Weights of a small GPT-style language model, trained from scratch on English Wikipedia.
Architecture: RMSNorm before each block, biases on query, key and value.
Each number is 50 + 15 x the weight over the matrix's rms, rounded and kept within 0 to 99. Layers, rows and columns count from 0.

# layer 4 MLP down (transposed), 640x160, rms 0.0857, rows 126-155, columns 0-79
78 45 49 54 79 38 46 73 42 58 53 50 27 31 63 52 80 42 39 44 47 45 64 49 46 50 65 60 60 39 88 53 30 44 74 56 17 35 49 50 50 47 62 52 70 29 52 39 52 53 54 38 52 56 57 60 64 38 73 69 33 43 48 50 60 60 51 36 53 44 57 29 52 67 81 44 47 59 73 65
25 50 39 64 49 16 69 57 44 77 41 60 42 53 21 17 36 57 62 47 44 26 20 43 28 48 58 76 58 68 26 54 68 31 28 46 88 64 61 16 39 65 74 62 56 19 47 64 25 52 51 39 48 37 63 74 57 47 51 72 35 51 17 46 55 53 74 41 03 46 55 38 39 46 54 05 50 68 44 52
37 32 45 69 58 25 69 35 39 72 31 50 54 57 45 61 51 30 64 30 77 37 65 38 13 19 55 32 34 62 32 53 69 62 50 59 41 38 43 54 48 67 63 41 49 53 54 47 46 76 69 78 41 52 67 37 26 69 63 49 57 54 44 40 63 56 71 26 48 32 45 48 16 42 54 29 59 73 27 48
46 82 53 23 75 72 64 35 48 43 52 56 84 43 42 44 47 34 39 60 22 24 34 16 32 66 46 69 36 40 51 82 68 58 37 73 62 47 56 34 72 35 39 39 57 52 43 54 39 32 53 36 43 60 45 42 54 54 49 56 30 49 24 56 40 53 51 59 41 48 62 43 69 66 50 68 58 33 78 44
31 24 82 59 76 48 59 39 51 44 50 62 61 41 47 34 32 09 56 57 34 44 73 55 47 61 64 52 56 22 56 39 46 33 58 65 17 71 58 19 45 37 46 40 50 59 63 41 52 34 36 61 74 70 41 65 50 38 39 53 46 48 49 46 52 50 47 48 58 45 56 66 68 56 48 43 72 46 50 44
51 40 40 65 69 76 38 30 42 42 54 60 61 67 59 45 36 34 56 42 66 51 24 17 38 43 52 47 58 62 48 50 59 57 48 50 60 58 35 44 52 59 65 41 66 41 53 71 61 49 39 64 76 58 85 48 30 31 52 35 77 50 28 66 71 38 24 68 45 29 40 27 36 53 62 23 53 48 58 84
44 57 69 71 54 13 32 67 22 64 66 42 26 49 46 85 47 51 40 58 39 33 83 57 33 17 37 38 46 41 49 58 51 89 51 53 28 58 71 81 63 70 79 47 52 64 40 42 43 30 34 48 60 63 53 44 68 39 47 42 39 34 51 42 45 40 43 51 70 42 50 74 60 51 43 47 24 61 54 30
60 53 39 52 44 34 39 52 39 39 67 56 43 53 62 40 42 53 59 50 42 52 59 69 46 71 38 35 41 47 59 34 29 48 27 77 53 62 51 66 22 60 52 56 42 63 36 83 55 49 54 44 73 66 41 37 31 45 46 35 58 45 50 47 44 57 53 26 60 66 51 28 26 41 52 63 54 71 95 39
38 54 36 43 54 50 58 31 62 66 42 45 64 61 62 61 59 70 69 67 52 37 54 39 46 37 43 48 34 11 25 30 53 46 36 52 32 62 58 57 85 55 65 51 43 45 47 23 70 67 35 37 61 62 49 42 67 54 50 44 33 56 56 54 34 24 55 25 61 32 61 61 46 42 40 35 45 60 38 59
33 35 65 23 75 49 57 48 47 47 44 42 28 55 39 61 46 77 38 60 63 29 69 43 38 24 53 51 45 39 39 41 38 60 48 73 58 55 57 66 41 39 55 21 63 32 31 58 42 33 42 09 26 72 48 48 59 43 47 60 39 39 30 61 43 88 79 28 50 59 53 59 73 54 99 53 66 37 46 52
26 57 47 29 78 40 33 69 60 61 52 62 51 20 60 36 80 55 49 40 09 50 28 37 49 48 44 53 35 75 82 57 55 69 55 57 40 48 40 47 43 56 69 60 51 48 48 84 41 43 56 55 70 46 69 37 25 33 68 30 59 54 24 47 58 59 48 33 73 58 60 73 56 48 62 37 36 70 53 66
68 88 40 77 48 37 42 18 35 06 47 47 63 37 40 48 63 76 85 58 39 54 60 48 34 32 38 58 45 61 74 61 67 56 63 44 53 36 56 57 45 49 41 63 45 21 41 66 57 37 54 32 37 43 41 57 59 51 54 45 44 86 64 28 66 61 71 35 78 40 34 59 40 42 42 46 42 52 51 34
58 05 54 72 62 57 55 44 56 35 26 70 48 42 71 62 74 40 48 56 75 37 45 51 33 41 60 55 51 25 49 75 84 70 25 41 67 43 52 59 31 50 68 66 41 51 50 19 66 32 64 43 50 69 37 50 48 66 46 24 58 54 41 69 52 75 68 42 44 21 63 55 29 50 40 60 54 40 65 50
76 56 42 38 55 39 40 38 47 52 44 39 36 57 51 72 23 43 29 29 39 49 46 75 67 46 51 47 58 45 53 67 62 56 65 60 59 46 59 44 68 81 77 37 26 75 53 72 31 35 42 67 60 42 64 57 59 82 63 57 60 53 61 66 22 56 48 64 37 31 63 26 41 68 28 67 32 36 36 49
62 43 48 71 65 39 40 48 45 36 46 64 54 41 50 78 51 63 99 36 44 73 71 45 59 50 49 70 49 23 59 47 49 15 43 32 47 49 49 59 31 32 63 61 46 29 56 54 61 38 44 37 37 37 57 70 47 36 30 43 14 15 32 08 39 14 61 57 44 46 48 57 45 26 50 67 57 46 55 43
60 53 51 35 65 40 55 37 68 23 29 50 48 45 61 46 74 56 52 45 58 45 24 71 51 53 52 39 51 65 62 60 70 40 30 48 53 45 38 47 58 86 42 74 31 45 59 46 38 61 61 65 61 32 87 49 44 77 27 34 48 57 54 46 59 53 33 57 25 51 56 60 51 58 31 64 44 46 26 53
52 53 57 44 36 38 75 40 56 31 43 48 44 59 45 58 62 66 78 32 46 50 59 72 65 28 65 61 65 55 42 50 65 49 43 84 76 74 74 57 52 67 52 45 67 56 60 39 47 42 44 62 52 61 37 57 38 44 36 51 36 48 55 67 58 44 54 34 29 65 79 59 36 71 38 67 68 55 68 34
52 54 55 79 28 39 52 72 51 65 74 20 00 59 40 37 39 35 58 38 26 60 29 50 37 40 25 54 53 54 51 47 59 42 53 21 43 57 75 53 15 66 58 35 35 52 41 65 48 58 39 39 62 40 29 69 39 26 59 35 56 28 79 77 44 56 47 47 31 74 25 43 39 43 27 51 51 34 30 44
52 32 50 49 55 65 43 73 56 44 65 55 69 45 06 62 55 16 39 67 32 69 38 76 41 42 38 52 38 35 67 46 30 55 61 56 65 67 43 49 67 31 86 37 32 43 51 36 46 80 53 97 65 67 41 56 55 28 59 49 45 67 31 56 52 54 48 57 30 44 51 55 36 54 37 38 55 52 83 77
51 57 58 22 58 34 63 23 49 50 52 74 63 44 48 52 63 27 59 37 57 45 28 44 66 26 49 26 47 42 44 64 42 52 49 59 50 39 47 54 39 57 35 57 43 40 36 53 66 62 56 83 40 75 60 49 52 39 67 23 50 00 61 65 58 41 42 59 35 43 38 49 63 49 60 40 40 56 72 48
50 49 48 35 52 20 58 77 57 50 46 43 70 66 74 50 33 40 54 53 44 41 54 35 74 29 71 42 82 53 75 36 52 52 66 41 66 83 58 27 58 64 44 61 58 63 29 38 28 62 59 36 59 33 30 52 06 36 45 72 42 51 54 53 76 46 35 70 71 45 59 31 61 35 34 04 59 40 56 54
53 63 41 48 44 24 84 77 46 48 38 73 39 27 32 60 60 31 58 50 68 49 59 67 52 40 28 72 31 57 57 48 63 39 78 84 37 41 48 51 64 68 70 51 70 45 50 73 75 71 40 48 62 66 73 67 63 44 76 32 50 39 63 60 44 35 33 55 60 48 59 46 42 35 47 56 60 61 59 70
46 41 51 45 33 65 44 62 38 29 38 31 45 41 26 34 35 26 45 61 45 38 48 56 58 33 46 41 30 43 36 36 55 54 41 61 44 35 26 28 43 43 32 38 39 25 58 65 44 50 47 31 47 37 16 61 33 45 48 61 70 56 59 48 18 69 57 42 44 39 20 68 40 38 37 62 46 42 71 52
62 48 52 59 58 42 50 52 55 65 37 77 50 45 55 33 42 58 69 64 63 67 32 14 42 65 41 49 73 78 65 33 54 40 28 57 53 69 61 62 44 42 55 42 48 85 46 46 45 42 44 26 67 46 61 43 68 63 20 74 71 31 36 44 26 51 20 52 75 45 63 52 43 75 74 44 43 16 35 62
61 56 40 55 55 60 56 50 38 58 60 33 34 66 51 68 35 62 28 21 50 48 62 71 64 62 30 34 45 63 43 60 78 23 65 56 29 48 42 55 62 57 33 29 44 56 47 56 17 65 63 47 61 57 36 38 42 48 59 39 55 75 55 25 50 49 50 54 24 35 45 53 44 65 42 58 21 56 80 58
52 55 47 42 67 59 38 71 52 56 68 36 65 47 71 52 48 63 55 46 17 44 43 47 50 33 43 29 36 35 32 64 48 55 54 44 55 23 62 75 64 77 37 53 64 35 45 47 40 51 53 68 52 41 57 37 47 52 55 39 82 51 62 69 62 78 61 30 52 58 75 25 46 57 37 39 65 56 42 96
46 57 50 64 64 47 40 48 86 60 59 61 62 71 58 32 67 42 62 55 29 40 68 62 60 37 36 45 55 23 79 64 53 44 47 61 57 43 70 51 47 55 47 63 45 42 54 71 56 50 32 81 44 45 55 38 32 45 34 31 18 29 76 55 41 48 60 67 55 44 44 51 48 49 63 67 27 44 40 46
91 48 80 80 44 25 72 50 60 36 80 25 57 47 57 34 71 49 18 58 44 87 57 40 43 52 50 39 79 47 52 58 43 67 42 62 33 54 63 48 43 50 32 27 39 54 63 53 51 73 47 53 78 58 40 62 59 61 54 59 29 58 60 77 26 63 27 59 65 76 24 24 30 54 50 74 57 29 64 54
39 57 59 51 52 47 44 61 52 48 48 75 51 63 55 56 55 50 41 37 50 54 57 38 54 62 70 43 37 56 14 67 75 28 39 38 61 65 83 44 55 71 61 30 18 29 57 44 62 67 72 57 69 55 65 55 48 31 40 67 26 61 51 62 59 41 36 57 35 49 59 60 59 59 60 49 65 67 13 54
39 36 69 40 70 06 21 43 40 51 24 45 59 61 62 46 38 58 73 35 67 59 39 76 76 59 19 57 33 42 45 56 37 46 66 32 53 49 44 53 75 37 59 37 38 36 48 58 56 53 25 63 41 42 54 22 55 33 61 36 66 47 35 48 75 65 79 36 53 35 69 34 50 43 50 81 65 73 51 59
# layer 4 MLP gate, 640x160, rms 0.097, rows 127-155, columns 0-79
36 40 66 73 58 39 38 35 56 37 59 73 34 55 42 58 61 35 30 56 31 23 56 57 84 76 44 76 77 55 69 65 74 43 63 46 34 69 36 40 47 52 61 39 64 57 83 63 60 74 63 59 58 48 73 58 52 39 46 51 67 61 67 55 64 51 39 39 30 39 69 71 71 45 62 51 49 42 55 73
74 51 27 50 25 47 49 48 40 45 30 39 37 61 77 55 88 64 43 25 30 62 52 24 30 38 79 80 39 60 60 55 62 48 35 66 66 43 36 71 30 41 47 82 33 50 37 64 44 39 15 60 69 43 33 73 74 44 41 30 36 37 50 55 38 66 48 64 37 33 56 26 39 46 44 51 37 48 62 35
56 30 76 72 54 40 44 55 36 72 53 64 21 65 34 63 60 36 50 36 44 61 62 51 58 59 47 23 38 51 54 56 63 46 81 68 51 55 53 75 60 78 44 41 67 43 38 59 55 58 33 79 64 36 48 23 43 43 39 61 66 25 60 45 69 65 18 51 53 58 60 60 61 36 51 45 22 63 31 51
33 59 47 38 40 23 32 63 46 56 46 55 58 51 50 21 42 82 51 41 56 32 69 36 20 32 39 59 59 79 47 66 55 46 56 69 26 42 73 45 25 52 45 50 46 44 46 50 66 58 69 54 60 35 83 35 53 44 56 45 37 45 59 40 53 40 25 41 54 32 09 44 39 19 60 51 65 48 38 29
44 72 56 60 61 48 51 61 44 77 57 35 53 31 36 23 57 61 56 17 53 60 58 37 46 55 24 36 37 40 55 25 41 48 44 42 44 61 39 60 71 41 67 62 86 56 14 82 11 63 47 42 57 59 58 41 62 27 54 68 63 80 55 64 62 43 60 52 37 47 61 39 31 74 44 44 37 70 66 53
64 64 66 29 70 39 71 52 60 39 42 44 31 26 19 33 47 29 50 24 51 60 20 66 42 39 41 41 52 69 53 31 64 42 46 51 68 31 32 77 51 67 38 61 55 63 80 67 53 41 48 72 63 62 30 20 44 45 59 52 47 53 53 55 51 62 48 66 49 66 75 45 66 43 08 46 22 52 67 48
45 33 55 72 70 58 53 39 84 54 46 90 29 30 40 56 54 19 26 58 36 28 39 36 69 61 67 39 57 73 63 69 62 52 61 63 75 57 55 37 19 35 40 36 52 32 55 23 48 24 58 51 51 44 63 61 65 38 65 47 44 61 66 59 41 52 43 61 43 30 69 44 33 62 22 23 97 49 28 77
47 68 39 69 75 49 28 52 45 63 17 18 65 45 84 57 53 46 42 94 39 26 75 19 62 46 41 19 52 35 36 58 48 34 68 42 47 47 57 77 33 37 66 59 76 31 32 40 33 56 47 48 36 52 50 46 70 26 55 65 45 63 74 69 15 69 50 19 63 53 39 50 55 24 19 40 66 35 56 63
33 33 53 65 45 32 63 79 67 52 53 35 57 19 78 34 47 64 56 37 60 67 48 59 48 37 67 70 23 76 50 45 74 31 56 54 75 47 35 59 17 65 51 56 05 34 41 27 55 21 76 38 50 23 76 67 71 34 51 49 61 50 62 54 45 51 55 43 40 67 40 55 43 39 77 61 58 87 43 47
91 64 46 57 54 37 51 85 36 53 56 44 64 45 59 21 20 67 32 18 46 46 49 30 37 44 65 40 46 83 67 48 39 53 42 88 37 69 41 43 29 38 56 54 22 63 38 50 65 42 57 40 61 61 55 45 69 35 41 38 64 40 36 70 66 62 70 19 46 60 46 59 41 48 61 41 38 50 54 40
88 31 59 69 26 18 34 67 45 45 41 47 63 44 70 17 42 58 76 75 47 31 34 74 42 39 61 35 68 42 80 86 69 53 31 36 68 28 21 47 64 33 46 81 50 50 57 38 41 42 54 28 52 42 48 48 81 21 50 73 62 40 35 67 51 55 49 45 37 25 54 45 76 76 59 40 51 46 48 45
55 47 72 54 41 58 15 31 32 57 63 45 51 41 34 52 66 47 48 32 47 69 25 18 59 56 93 49 41 60 45 57 51 38 31 47 32 67 64 72 33 10 45 44 32 60 15 48 51 50 45 60 42 36 40 37 65 42 45 67 51 59 53 39 57 43 67 38 49 45 55 39 38 57 14 48 38 32 60 64
52 58 53 48 81 67 37 89 52 40 40 36 60 31 51 39 52 38 68 48 34 27 81 51 66 49 64 35 38 31 37 71 69 36 54 56 65 46 70 61 41 61 68 43 54 56 54 55 68 73 38 58 27 58 29 47 52 60 29 52 53 73 21 59 57 64 25 47 51 50 50 25 75 61 79 69 31 66 76 66
34 65 35 42 36 62 40 57 43 94 45 50 35 61 63 62 44 35 57 40 52 57 48 59 34 57 30 20 26 46 43 67 54 54 36 80 40 36 57 76 49 52 73 28 45 74 72 32 15 54 45 58 50 58 34 28 81 59 40 26 49 54 30 46 50 66 26 65 62 49 66 30 72 59 57 66 39 66 63 19
32 51 43 68 60 49 68 41 57 44 44 59 49 47 59 36 53 48 56 50 39 58 26 53 61 49 49 51 74 68 51 44 47 42 67 59 42 59 57 60 71 78 18 55 71 51 10 39 62 43 44 70 58 65 40 70 43 79 48 18 43 41 41 49 53 69 74 36 57 58 46 61 56 52 63 43 38 65 62 54
42 47 37 59 43 67 47 95 49 44 19 51 55 43 46 52 40 30 52 58 51 41 41 54 52 67 26 37 42 53 49 43 60 39 46 27 39 78 32 60 25 53 50 70 17 64 19 58 60 49 69 17 35 54 22 43 50 35 45 67 31 40 46 30 43 59 59 46 61 16 67 51 39 32 57 48 61 39 42 48
48 33 71 68 56 33 78 21 72 73 34 48 33 70 37 34 23 37 45 45 49 63 50 60 43 49 44 65 60 65 53 55 52 36 39 39 34 53 47 38 72 53 85 56 63 41 70 23 36 44 65 69 65 37 52 53 60 09 62 94 45 80 40 34 47 72 55 50 54 38 31 59 64 70 63 48 25 42 62 39
56 61 16 24 49 49 56 57 34 61 60 41 62 25 33 54 47 41 30 45 32 41 23 49 51 39 47 48 34 34 56 53 48 40 45 45 50 44 28 81 65 36 55 65 75 51 27 75 33 54 69 35 49 43 59 45 21 30 39 48 40 60 33 47 35 54 52 35 27 61 69 56 35 67 38 36 29 58 46 57
32 46 56 72 41 22 73 59 42 37 64 68 64 62 42 65 79 60 62 21 59 42 74 50 61 46 38 54 55 61 50 51 62 55 65 71 60 29 65 62 50 42 70 69 38 57 42 64 65 59 45 56 66 58 33 41 41 54 49 44 54 67 15 20 64 59 65 55 51 38 51 60 53 53 36 49 34 62 39 68
54 38 37 27 51 22 49 27 64 61 41 74 74 53 43 61 63 61 59 20 22 50 54 42 52 42 41 36 32 24 40 14 37 41 70 61 55 41 78 86 38 49 47 31 34 40 56 82 37 47 77 60 53 47 56 87 44 27 78 50 35 44 43 57 51 60 30 22 54 25 72 54 59 81 53 55 37 50 39 76
35 33 69 35 38 58 71 72 47 60 39 53 53 69 42 25 62 50 44 45 30 52 46 57 62 28 33 45 39 68 56 60 52 42 54 71 48 13 44 78 55 87 39 35 45 76 33 37 48 04 51 54 45 66 47 52 40 54 29 23 72 49 49 47 49 62 43 49 84 46 51 48 37 27 56 71 50 78 47 62
45 38 48 71 48 65 50 73 40 60 51 47 68 55 78 58 34 79 33 43 33 57 35 55 41 52 54 58 54 57 71 78 45 33 45 62 52 66 57 85 29 41 61 31 68 37 55 63 57 58 57 46 69 47 49 56 73 30 23 39 54 63 26 66 50 30 58 38 47 64 64 44 34 56 51 41 36 64 22 62
27 37 51 19 46 38 35 26 48 70 37 65 71 40 66 84 30 38 26 60 48 57 40 48 46 34 37 57 70 44 45 53 65 60 80 42 35 41 50 23 58 71 22 41 41 41 48 48 47 35 40 65 42 67 42 43 36 22 48 79 67 62 45 31 40 33 48 37 29 46 54 54 46 51 46 63 44 66 51 53
35 85 57 62 32 38 48 58 42 49 55 51 53 56 56 57 55 48 48 67 46 61 53 26 50 64 45 23 57 59 79 47 62 70 54 54 66 52 53 40 49 69 38 54 47 73 51 42 43 48 58 77 65 43 63 31 43 66 47 43 42 33 46 56 30 69 67 10 42 13 41 45 59 23 36 41 68 44 52 56
29 43 70 55 52 32 62 39 89 52 36 27 64 50 14 49 46 61 50 62 53 58 55 69 41 53 55 25 30 39 51 47 66 44 63 63 65 25 72 39 69 35 48 51 35 49 72 28 71 78 66 41 72 73 51 59 52 17 20 17 72 52 55 29 41 65 43 22 32 50 57 16 47 49 49 35 54 25 50 68
96 39 70 60 63 59 54 27 40 41 69 42 61 70 51 24 40 43 45 48 38 35 53 63 23 50 34 28 46 60 67 65 63 50 57 29 26 76 59 58 42 47 62 71 30 33 35 62 55 45 77 37 49 55 56 43 54 48 70 68 43 55 46 41 25 68 69 55 46 59 69 43 50 25 60 40 38 71 44 72
35 79 40 70 49 41 76 59 70 41 49 56 58 45 24 38 45 70 34 54 77 48 45 66 55 50 69 48 49 20 73 34 48 61 38 41 54 55 77 69 45 53 52 53 41 70 48 33 24 68 87 38 51 48 23 48 21 70 54 38 50 53 44 59 61 72 70 48 41 59 26 44 49 38 64 60 51 59 39 53
40 39 35 25 67 58 48 60 29 60 35 57 67 38 50 48 42 27 41 80 57 66 47 33 56 42 58 65 21 36 45 57 33 62 34 59 21 46 64 42 50 46 31 54 50 57 50 24 48 57 47 49 34 61 30 48 32 64 51 38 69 42 37 66 50 41 68 49 49 52 37 44 53 78 48 61 69 63 63 33
28 29 35 85 39 61 48 57 51 81 53 43 54 41 47 64 35 75 36 48 79 65 37 25 36 58 60 42 39 49 35 42 44 40 23 36 52 64 37 57 65 77 59 57 47 89 63 66 63 45 73 36 57 37 25 49 29 26 45 49 66 71 58 39 50 69 32 54 54 68 72 52 29 59 50 27 33 45 42 55
# layer 4 MLP up, 640x160, rms 0.0933, rows 127-155, columns 0-79
37 66 72 63 11 37 75 42 72 40 68 50 51 70 57 58 29 59 36 36 36 43 51 37 60 59 45 66 39 53 43 54 76 54 47 39 65 49 68 70 33 62 49 63 53 03 70 58 79 44 49 46 60 60 46 63 59 48 50 30 37 52 44 22 58 14 51 20 46 90 51 65 51 46 48 61 38 51 45 42
21 49 57 39 68 34 69 60 19 35 35 27 26 66 38 55 46 45 78 54 57 83 57 43 39 40 48 66 21 40 23 41 38 75 78 37 56 34 37 51 65 66 64 34 48 36 44 39 40 54 38 65 37 42 50 47 51 49 36 47 57 46 39 49 64 50 35 44 29 27 57 62 48 51 49 45 39 31 50 42
78 67 42 43 40 56 43 35 41 50 76 37 47 60 48 60 54 28 54 71 29 54 45 18 51 57 46 32 63 54 66 26 76 79 49 35 80 65 41 42 55 47 18 57 40 39 65 23 50 47 26 26 36 56 60 32 28 55 37 53 63 76 58 51 57 45 54 36 55 47 51 44 62 67 72 60 56 57 18 25
46 33 58 48 56 36 29 52 29 48 37 27 27 50 64 38 60 78 44 48 27 57 49 85 48 56 52 48 58 21 33 78 47 59 34 55 58 28 45 73 64 75 46 62 68 46 45 36 38 44 40 49 70 45 87 46 49 55 44 58 55 46 37 28 78 35 17 68 45 88 40 43 53 59 48 54 37 46 40 52
51 78 41 38 53 42 36 64 52 52 52 43 75 50 26 53 51 99 40 62 20 46 49 66 48 55 52 41 50 30 31 55 42 55 44 48 55 61 46 43 36 55 34 40 33 62 52 52 35 64 16 26 44 56 38 44 52 49 81 39 64 64 51 54 41 40 31 41 58 59 45 54 19 52 73 48 49 65 44 52
77 49 45 26 77 71 38 45 38 81 62 45 59 64 26 48 20 49 22 61 50 57 58 47 43 61 72 56 51 39 37 60 53 53 51 58 64 36 52 42 17 46 36 56 87 32 35 47 46 63 72 58 55 21 56 56 43 81 40 44 23 57 35 52 37 61 36 52 39 50 51 47 46 32 44 36 52 34 34 56
36 60 57 23 31 49 45 43 51 20 16 46 78 34 57 45 44 74 47 55 55 49 71 69 63 80 52 42 58 35 23 37 40 21 46 30 51 28 60 32 61 48 56 29 69 40 72 46 31 70 42 47 18 72 76 51 45 71 26 45 32 53 63 38 61 36 55 63 75 61 52 40 24 53 41 66 56 40 54 31
53 46 81 80 23 59 44 33 62 44 73 50 48 43 58 51 70 62 22 40 32 52 57 36 59 50 56 43 42 44 52 43 50 57 56 52 42 88 42 41 51 56 33 51 48 46 37 43 41 41 50 82 26 27 38 57 46 71 55 32 58 59 33 18 40 68 51 49 14 80 58 73 33 51 57 40 26 37 58 64
35 58 64 53 32 78 39 47 60 47 18 84 30 52 24 70 38 32 43 64 59 30 59 44 42 41 62 33 47 42 61 49 70 71 27 58 79 41 83 42 65 74 72 54 69 40 55 72 55 58 65 34 77 53 54 36 52 29 47 59 41 52 40 89 47 49 50 20 45 42 41 56 79 47 42 70 47 50 59 71
51 44 64 39 36 36 62 45 53 68 02 52 29 22 29 54 53 79 43 45 25 47 47 61 29 46 31 42 52 46 67 56 47 40 50 36 48 38 54 44 43 28 73 55 57 47 46 42 32 54 78 23 53 36 48 71 30 36 71 43 39 43 14 44 61 46 66 19 22 42 64 73 37 58 67 41 55 33 58 47
53 53 52 34 48 72 71 52 50 36 81 58 45 28 30 65 55 37 34 70 43 76 50 73 54 64 55 53 70 46 67 55 44 44 47 16 58 54 32 26 75 51 53 51 39 20 66 75 41 48 56 57 43 40 62 78 30 56 61 45 36 64 77 79 30 57 65 50 46 72 48 44 30 24 60 27 49 62 65 29
44 66 66 73 48 36 23 48 44 39 59 18 57 73 41 16 34 46 50 45 34 26 56 45 66 50 59 26 56 50 16 56 19 56 76 42 45 64 49 42 23 77 55 68 61 58 41 45 54 48 58 47 45 65 74 28 68 27 46 61 51 35 79 16 74 32 68 44 38 51 20 43 58 24 46 53 44 48 32 52
72 62 72 36 52 49 54 71 79 56 56 36 67 34 62 55 70 52 58 45 63 22 59 62 59 85 58 54 45 65 59 56 51 35 63 48 48 44 52 62 33 50 57 73 59 51 91 52 15 53 66 45 47 55 28 61 73 64 43 69 47 57 35 37 73 21 60 56 35 50 88 45 65 35 52 38 19 39 34 67
41 54 46 72 54 50 31 46 68 69 60 67 50 67 31 25 45 40 44 41 49 51 65 51 52 58 43 44 42 36 50 47 47 53 68 29 57 37 61 15 64 54 30 29 55 47 41 48 57 62 57 38 43 49 43 85 58 66 52 56 31 54 56 57 39 48 55 53 64 53 48 40 34 60 51 80 66 34 35 55
51 38 65 54 30 47 59 69 41 50 54 55 62 34 65 58 54 61 43 56 38 41 83 49 78 74 53 32 66 69 77 46 60 18 61 72 47 67 43 25 48 43 33 62 43 56 21 53 44 33 45 31 30 39 71 49 42 68 33 51 71 55 67 37 66 46 55 52 53 71 49 64 27 39 39 43 30 60 67 57
43 49 46 52 39 70 45 23 47 48 60 65 50 52 34 48 86 40 48 40 49 46 42 67 31 23 73 48 63 26 56 55 43 54 56 49 71 49 39 43 42 54 15 65 37 79 41 64 51 88 48 42 26 62 59 62 48 39 50 48 71 48 40 57 44 16 27 61 29 46 35 39 41 78 69 34 60 51 55 62
40 75 77 60 60 57 45 58 59 59 53 36 26 56 43 37 42 51 46 41 43 71 64 53 56 05 57 62 53 68 41 71 41 34 58 54 59 44 27 52 45 26 64 44 43 36 65 33 45 91 63 77 46 61 40 66 40 64 49 36 52 44 39 34 73 62 65 62 61 29 47 24 47 37 10 44 46 37 50 44
62 44 31 73 59 56 58 62 40 66 33 42 44 40 30 60 45 53 69 20 21 35 62 71 32 54 53 52 51 54 51 27 43 63 52 68 41 36 57 44 43 56 72 58 18 62 36 61 35 57 24 52 15 62 40 79 58 40 66 26 26 40 36 71 65 68 57 43 78 43 47 56 46 55 39 53 44 21 66 42
55 50 59 55 55 46 50 82 27 54 47 48 63 37 37 51 56 65 60 64 45 47 66 61 56 30 52 35 51 59 55 59 80 56 51 49 56 54 60 34 47 27 57 53 72 83 36 73 60 47 29 38 29 41 49 29 42 58 64 31 29 47 39 95 59 52 40 36 21 29 67 78 39 33 62 56 56 55 60 65
53 55 23 61 59 66 59 53 64 34 54 69 51 53 80 63 57 87 63 72 58 20 34 32 34 58 57 70 35 40 43 74 55 44 53 50 71 66 59 85 26 32 47 25 64 18 49 72 58 30 42 61 48 35 78 53 54 72 63 62 29 77 44 29 48 54 62 34 65 81 63 38 43 34 47 57 61 32 57 52
49 37 53 46 56 48 67 49 75 33 30 63 37 45 55 50 34 36 68 60 50 40 07 46 62 58 51 53 43 71 19 53 35 18 60 44 84 68 38 51 39 12 32 38 46 78 43 22 37 49 62 53 26 74 62 76 51 50 58 60 39 57 75 62 47 53 60 46 32 37 87 52 24 77 52 43 71 58 66 41
36 55 35 58 59 71 47 27 43 35 44 24 66 64 51 37 59 41 77 35 78 48 56 52 49 64 43 47 28 33 52 43 73 58 39 44 54 38 51 46 48 58 52 47 54 48 11 52 59 60 51 46 54 35 23 28 28 37 23 60 23 64 52 64 67 42 24 40 44 34 36 48 46 68 66 73 43 56 55 54
37 48 45 46 45 62 32 48 74 61 70 68 54 78 25 54 38 51 49 48 33 62 55 39 40 64 43 52 18 73 57 16 43 24 63 55 68 58 22 67 38 76 59 65 38 47 65 41 60 26 38 61 62 33 60 46 57 57 54 51 59 61 23 42 42 73 45 23 64 56 40 46 46 43 68 45 40 48 68 62
53 65 46 29 40 59 19 53 36 45 68 77 45 40 55 59 58 53 41 29 44 59 58 65 33 51 54 22 56 77 58 58 60 50 55 74 82 48 39 34 41 47 34 55 61 65 63 43 61 55 35 64 65 70 43 52 41 41 72 14 38 75 35 44 47 38 44 63 59 51 49 64 63 31 59 45 53 71 50 79
46 16 40 43 27 55 21 60 47 45 40 55 44 32 54 44 55 59 58 30 72 60 42 62 25 60 59 40 59 55 48 62 64 57 25 70 57 56 52 30 73 65 42 45 77 60 45 64 68 68 29 45 59 68 06 44 61 35 32 27 36 52 46 54 35 41 34 83 38 43 72 39 71 51 55 59 55 48 59 32
64 27 33 79 46 48 63 70 56 51 55 59 68 52 66 76 35 69 51 25 66 59 31 61 70 47 61 51 61 43 09 53 50 41 31 68 55 49 61 42 30 44 58 52 35 50 21 67 29 26 56 40 56 36 65 56 28 46 56 42 57 40 59 63 18 33 62 45 19 37 62 39 53 48 42 58 52 50 57 42
42 66 57 45 56 39 60 19 28 42 34 96 42 68 48 46 48 30 53 56 59 74 58 53 57 52 41 73 41 32 50 70 34 43 27 63 58 50 57 71 08 46 80 34 65 47 51 39 51 54 73 51 39 48 77 45 41 55 31 69 46 57 63 41 56 43 42 52 36 42 66 58 53 51 70 65 39 36 40 69
34 43 53 55 48 66 56 48 66 27 45 34 61 38 67 48 64 33 59 44 62 70 28 91 50 76 56 62 53 36 25 28 59 70 42 28 54 44 65 57 34 79 53 36 44 49 51 66 50 50 50 63 38 73 45 49 46 57 56 51 48 49 45 55 36 54 29 50 52 50 47 48 55 56 40 32 51 42 79 77
63 60 39 46 61 43 33 28 59 58 42 45 52 47 52 84 61 46 75 58 52 34 75 61 72 32 46 45 52 37 67 79 66 21 35 63 31 49 70 35 60 41 50 85 44 43 51 65 36 43 53 81 53 42 28 57 35 47 31 37 66 20 39 52 49 48 43 28 39 52 52 24 42 52 57 50 44 79 51 31